config.toml
num_hidden_layers = 20
tie_word_embeddings = false
warmup_steps = 328
Each number is 50 + 12 x the weight over its row's rms, rounded and kept within 0 to 99. Layers, rows and columns count from 0. The size before them is the row's rms in percent of the matrix's.

# down: layer 6 MLP down (transposed), 1024x384, rms 0.047, rows 372-402, columns 64-95
# gate: layer 6 MLP gate, 1024x384, rms 0.0567, rows 373-403, columns 64-95
# up: layer 6 MLP up, 1024x384, rms 0.0523, rows 373-403, columns 64-95
down372 104:44 62 53 43 40 46 49 55 69 59 48 39 44 46 44 67 46 65 38 48 52 61 49 65 66 45 63 59 78 26 58 43
gate373 102:58 30 59 28 59 42 34 45 49 60 49 40 52 42 59 52 70 60 45 75 61 66 44 69 24 43 55 46 59 49 52 61
up373 099:48 59 25 51 60 44 63 38 67 44 43 46 36 57 45 31 69 55 59 47 35 52 42 57 58 49 54 40 67 38 49 54
down373 097:52 33 34 64 59 42 66 35 52 38 69 32 51 58 43 43 50 66 47 38 37 36 58 49 50 60 62 57 43 25 46 32
gate374 105:54 41 48 57 46 36 69 53 34 43 52 35 39 26 33 68 43 43 51 32 56 31 68 41 61 53 56 50 70 56 67 50
up374 097:59 53 66 61 61 32 46 57 54 56 56 72 49 38 42 53 64 44 27 52 37 58 60 45 65 38 46 54 50 65 68 56
down374 095:38 45 56 47 61 84 58 65 68 34 38 68 48 45 41 50 48 48 42 55 50 55 44 51 46 61 61 49 44 69 49 51
gate375 094:43 50 35 50 62 46 47 34 66 67 52 74 41 39 57 66 57 66 30 60 45 53 49 37 48 43 42 45 56 48 42 54
up375 091:57 46 51 45 78 50 77 49 41 50 38 65 51 41 55 59 51 58 36 17 64 59 45 50 46 53 48 43 66 34 38 60
down375 093:62 52 42 36 54 57 48 62 62 63 48 41 43 53 65 43 47 62 46 40 50 66 55 50 37 63 59 60 43 61 17 61
gate376 098:68 68 62 63 29 65 55 80 62 46 34 55 26 53 62 68 61 53 44 60 49 58 59 35 51 59 45 56 67 49 36 53
up376 105:70 73 46 43 51 48 49 45 42 50 75 48 61 72 42 54 78 69 61 44 52 48 58 18 29 57 57 71 50 54 57 40
down376 105:49 38 56 68 48 44 55 70 62 39 46 46 45 23 35 55 27 51 23 55 52 37 45 46 80 36 54 42 62 43 47 44
gate377 102:50 47 46 45 51 37 73 54 39 57 39 48 57 67 36 41 77 59 46 42 73 48 54 52 27 59 55 26 73 34 42 47
up377 104:41 50 29 65 39 45 55 56 51 56 30 59 45 42 52 48 47 44 76 42 49 45 20 33 60 77 45 38 47 46 32 55
down377 103:46 70 49 51 67 75 72 56 49 52 49 36 59 58 33 69 61 44 45 68 37 54 49 60 46 45 52 47 48 50 34 40
gate378 097:51 54 29 63 43 47 74 51 41 45 62 50 57 51 17 61 45 55 47 41 40 33 51 62 16 57 47 62 53 51 54 67
up378 095:54 61 54 37 47 98 63 43 27 49 75 29 30 60 71 61 38 37 68 66 44 26 44 52 59 46 46 58 64 57 40 63
down378 094:46 43 37 42 53 43 55 34 63 56 53 58 68 53 58 62 70 59 64 48 49 45 58 57 45 48 48 53 57 56 36 54
gate379 093:50 42 65 44 48 49 43 50 57 40 46 54 53 47 67 48 61 50 61 52 80 21 50 53 52 59 46 44 51 54 55 51
up379 088:64 50 51 62 79 74 38 35 61 45 57 73 61 66 56 48 47 45 34 39 64 31 48 55 60 33 64 54 53 36 22 67
down379 092:61 58 50 54 50 34 52 56 89 48 53 59 56 60 64 42 48 45 57 61 36 38 53 49 74 31 44 30 31 50 43 73
gate380 098:47 58 30 35 58 51 67 65 33 35 72 47 41 46 62 39 52 43 51 50 70 37 41 27 66 41 32 52 57 61 47 47
up380 097:49 63 35 68 46 62 55 45 33 55 45 36 35 64 60 48 49 51 71 49 59 47 30 46 60 45 57 37 64 60 60 65
down380 097:59 56 41 42 41 42 71 51 39 44 36 32 54 35 42 60 58 47 57 64 48 54 43 29 55 50 56 72 56 30 59 57
gate381 095:69 52 61 30 39 46 35 22 61 32 27 62 60 57 11 70 57 58 32 41 77 47 41 32 43 46 46 64 58 45 48 48
up381 102:53 52 46 39 40 59 50 56 50 59 33 48 45 52 62 53 50 37 74 27 55 57 56 61 40 43 30 45 70 53 50 57
down381 103:50 54 61 26 53 40 43 64 62 45 36 32 57 38 60 46 49 74 55 57 41 64 51 70 61 42 53 39 57 58 50 63
gate382 095:59 30 65 36 46 59 50 32 50 54 60 59 60 34 50 33 61 60 15 60 58 46 52 58 31 38 52 39 51 61 43 56
up382 091:60 40 39 48 53 79 58 47 44 68 64 57 62 42 45 50 49 45 68 56 66 50 54 37 43 51 48 44 46 62 58 70
down382 093:42 63 33 33 40 50 40 33 53 67 33 61 50 28 52 68 72 49 76 47 58 48 46 39 76 87 59 55 58 43 51 53
gate383 103:78 47 49 39 60 56 55 57 31 62 63 67 55 39 65 51 44 51 60 52 71 29 53 49 31 53 49 69 54 46 45 28
up383 103:35 62 44 56 56 50 47 58 61 25 53 54 55 68 22 60 45 56 35 55 44 52 56 47 49 53 36 52 59 39 43 60
down383 102:54 56 56 49 65 25 51 56 68 20 53 46 62 52 49 27 51 67 38 57 52 36 54 54 24 57 40 42 45 48 11 48
gate384 103:64 56 48 46 34 45 52 59 47 47 56 67 43 51 71 62 46 58 55 54 68 30 54 62 45 55 43 67 59 48 51 55
up384 099:48 50 58 45 72 56 51 47 49 61 64 51 67 45 60 64 43 60 32 29 48 42 65 57 36 51 56 76 45 50 53 49
down384 099:31 41 49 32 74 26 40 45 55 49 36 49 63 64 31 38 49 43 44 41 43 51 65 45 58 39 67 52 32 58 35 69
gate385 093:47 47 32 60 55 89 75 59 63 53 20 41 61 63 59 54 68 51 49 43 59 55 61 43 35 55 16 20 53 38 58 48
up385 097:53 42 40 38 54 64 49 49 41 39 51 53 52 41 36 51 56 58 43 41 54 42 59 37 80 62 42 51 49 71 20 64
down385 093:58 35 45 53 53 64 68 42 89 64 46 43 47 53 43 45 56 47 45 38 43 61 47 47 60 64 43 55 65 27 54 39
gate386 092:32 71 60 29 70 73 59 62 57 50 61 68 51 50 40 37 45 41 34 45 57 66 66 38 48 41 53 54 67 58 45 52
up386 104:61 67 39 28 43 49 52 49 47 51 24 39 50 34 26 46 42 56 45 61 44 56 27 45 67 38 40 35 51 47 47 60
down386 102:81 30 43 68 32 35 44 37 55 57 51 36 42 62 68 53 51 50 60 48 45 52 02 31 41 51 44 58 34 54 64 56
gate387 102:60 35 42 57 40 27 50 48 78 40 35 48 47 55 48 56 70 78 32 52 55 45 43 55 30 47 40 58 85 56 42 25
up387 100:47 41 54 49 77 51 35 41 61 60 47 55 39 30 43 61 40 23 31 86 50 38 63 44 45 56 48 38 54 34 36 29
down387 101:57 65 62 41 35 54 60 50 37 40 56 64 34 50 52 69 41 38 47 65 60 47 41 49 62 35 53 44 34 43 64 48
gate388 111:67 42 57 54 27 47 58 38 45 47 72 57 61 48 44 44 52 65 37 55 57 52 65 34 29 67 43 56 36 49 55 52
up388 106:40 38 46 63 46 48 50 65 72 38 43 61 21 51 49 47 53 41 72 56 51 66 40 41 59 49 55 52 61 44 38 70
down388 104:35 34 48 60 29 63 67 52 46 44 49 47 54 50 33 56 29 65 35 40 55 39 57 54 61 62 58 58 64 43 46 55
gate389 097:64 50 43 38 57 39 64 54 42 37 63 62 52 46 42 62 51 53 28 52 35 55 44 56 32 44 49 41 23 47 47 61
up389 085:52 41 56 52 52 63 60 66 47 41 09 34 59 41 66 51 44 48 69 34 39 37 52 45 45 58 46 49 67 59 47 63
down389 092:75 42 92 24 64 41 34 62 77 60 42 51 53 53 50 34 59 72 57 40 69 47 53 58 41 65 47 77 60 58 41 65
gate390 098:66 28 71 56 46 46 16 40 42 40 55 25 46 42 66 41 49 40 41 52 71 46 46 59 57 57 43 44 55 56 46 35
up390 100:32 44 60 51 48 45 62 38 56 59 44 68 64 47 49 61 58 52 42 45 24 38 70 44 54 52 36 54 62 66 41 75
down390 099:51 40 58 42 51 12 26 43 41 37 47 60 44 38 43 23 40 49 37 53 46 56 53 46 57 46 45 31 44 56 53 43
gate391 090:38 32 39 53 41 58 71 39 41 36 59 59 28 50 53 59 57 66 31 46 68 46 63 58 47 43 38 59 76 38 47 26
up391 091:55 40 64 36 57 52 63 51 51 56 49 39 65 56 11 65 48 49 61 66 53 44 55 57 64 36 47 50 57 56 64 30
down391 091:44 59 50 31 41 39 39 79 50 60 43 48 43 40 41 46 32 44 30 38 44 56 49 42 58 73 34 62 47 55 49 48
gate392 098:58 34 51 61 38 33 48 46 67 37 55 84 75 51 46 53 66 30 39 54 64 61 45 51 55 54 65 65 67 53 56 46
up392 092:33 52 45 45 51 65 46 53 37 64 28 62 46 32 62 47 75 43 38 40 37 29 58 48 57 38 53 65 42 43 47 68
down392 095:51 37 59 51 54 40 28 44 38 60 58 22 76 35 66 65 63 41 58 35 57 30 50 57 39 40 39 46 50 52 58 32
gate393 098:54 35 60 67 31 68 47 53 55 32 30 67 47 48 37 67 45 36 40 57 49 33 37 51 45 63 39 52 49 53 63 32
up393 096:51 47 50 52 40 19 67 62 39 40 21 40 35 75 49 43 39 47 55 54 57 50 57 59 36 64 60 32 42 42 38 63
down393 097:38 58 41 67 46 33 51 51 38 50 63 60 20 39 62 40 69 71 59 50 52 66 51 68 50 61 66 31 38 64 40 78
gate394 102:46 46 54 53 51 41 39 33 57 48 51 43 41 35 47 40 54 52 49 45 71 44 56 50 49 51 33 51 60 62 46 51
up394 097:32 56 62 43 47 43 64 49 55 44 59 57 48 40 48 31 79 73 57 44 39 27 40 57 30 42 33 65 52 49 46 68
down394 099:61 63 52 41 63 48 53 64 50 45 40 37 35 34 52 33 73 51 66 54 43 44 72 42 49 50 55 50 42 44 64 36
gate395 104:61 62 55 47 43 53 55 43 50 65 42 58 52 52 47 53 72 65 52 52 48 70 40 50 31 55 50 52 71 43 55 63
up395 110:44 50 42 70 35 43 60 37 47 39 33 67 55 71 32 70 42 33 43 63 28 55 46 65 43 42 51 34 55 50 41 53
down395 108:78 45 44 48 56 63 37 30 53 59 45 59 38 58 50 65 26 55 56 42 71 14 52 57 51 55 58 61 60 54 44 62
gate396 094:54 46 57 55 55 68 46 64 64 42 58 48 52 37 47 58 67 46 48 24 61 47 64 50 32 58 21 64 49 68 31 46
up396 090:59 47 50 56 48 49 45 57 62 52 42 60 58 54 51 53 51 39 47 44 47 61 43 39 49 56 61 66 36 56 56 36
down396 095:65 48 42 53 64 52 48 55 46 56 64 41 54 64 28 70 34 50 78 33 31 42 43 66 64 32 43 44 41 52 59 60
gate397 099:61 35 63 38 54 28 23 43 50 49 46 54 66 38 61 50 50 45 39 64 61 47 56 60 68 41 42 52 27 48 44 26
up397 097:44 27 53 51 68 41 58 58 42 38 42 51 56 54 33 28 32 65 70 59 39 75 54 47 45 53 52 48 44 42 46 59
down397 096:55 31 60 64 67 25 40 75 53 58 35 45 59 63 40 34 44 45 42 48 38 66 47 59 54 20 60 37 56 58 29 56
gate398 109:44 32 63 72 54 62 74 49 45 60 61 64 40 56 47 70 62 68 55 56 38 51 64 34 45 49 37 54 62 54 43 44
up398 114:42 39 49 57 46 37 58 52 73 52 58 50 43 51 57 56 51 40 64 40 37 59 61 62 31 58 51 55 50 64 41 17
down398 112:47 49 62 67 50 31 54 48 55 41 58 50 37 53 47 52 41 24 47 63 33 51 56 40 40 51 44 57 56 37 45 55
gate399 100:49 45 39 51 31 47 57 72 58 36 71 57 56 42 66 44 64 34 46 50 68 52 45 36 55 51 31 70 42 58 48 44
up399 101:51 42 38 36 48 56 69 50 31 47 43 36 57 57 40 51 40 29 52 66 50 64 43 50 36 47 44 52 35 40 28 47
down399 101:40 65 28 50 57 36 43 57 47 57 59 52 45 51 47 26 42 42 40 41 35 60 52 59 44 43 64 56 67 56 62 37
gate400 098:69 29 67 58 41 49 56 47 41 54 35 58 56 55 58 66 80 54 46 43 65 36 44 49 57 40 76 46 41 62 38 43
up400 102:42 26 47 58 33 66 40 82 61 54 47 68 51 47 38 69 44 43 42 60 42 56 25 31 70 43 54 38 33 54 77 30
down400 102:60 47 51 66 49 47 58 65 40 36 68 35 39 75 51 37 54 54 53 48 37 60 38 74 58 61 50 56 49 59 71 77
gate401 109:54 44 32 43 46 56 51 43 52 36 41 29 32 65 62 64 60 30 45 56 44 53 58 48 26 49 36 54 69 56 72 41
up401 100:49 54 55 56 35 55 56 37 53 68 76 22 43 22 24 67 54 20 51 68 35 46 57 40 57 48 69 54 46 40 66 49
down401 101:65 49 70 59 51 68 63 61 19 31 47 63 75 47 56 34 53 42 50 47 40 53 40 61 46 48 44 44 29 74 56 57
gate402 099:48 54 40 34 58 48 55 59 55 29 38 56 47 59 54 39 66 58 43 37 59 28 44 68 62 45 66 59 45 34 43 57
up402 102:54 53 54 48 59 32 53 44 45 64 43 52 37 53 70 61 51 54 53 71 49 50 61 36 35 53 49 49 54 38 32 58
down402 102:52 42 32 68 34 50 60 65 31 35 39 54 51 52 33 61 57 53 37 63 35 39 42 74 43 68 54 43 44 41 42 38
gate403 095:63 28 67 48 41 30 48 34 41 68 52 45 50 29 51 60 47 56 59 58 35 38 57 37 49 49 30 47 39 50 60 46
up403 094:49 58 55 80 61 60 35 45 51 63 47 41 38 53 56 61 54 37 52 55 55 54 54 56 63 44 71 37 46 39 49 46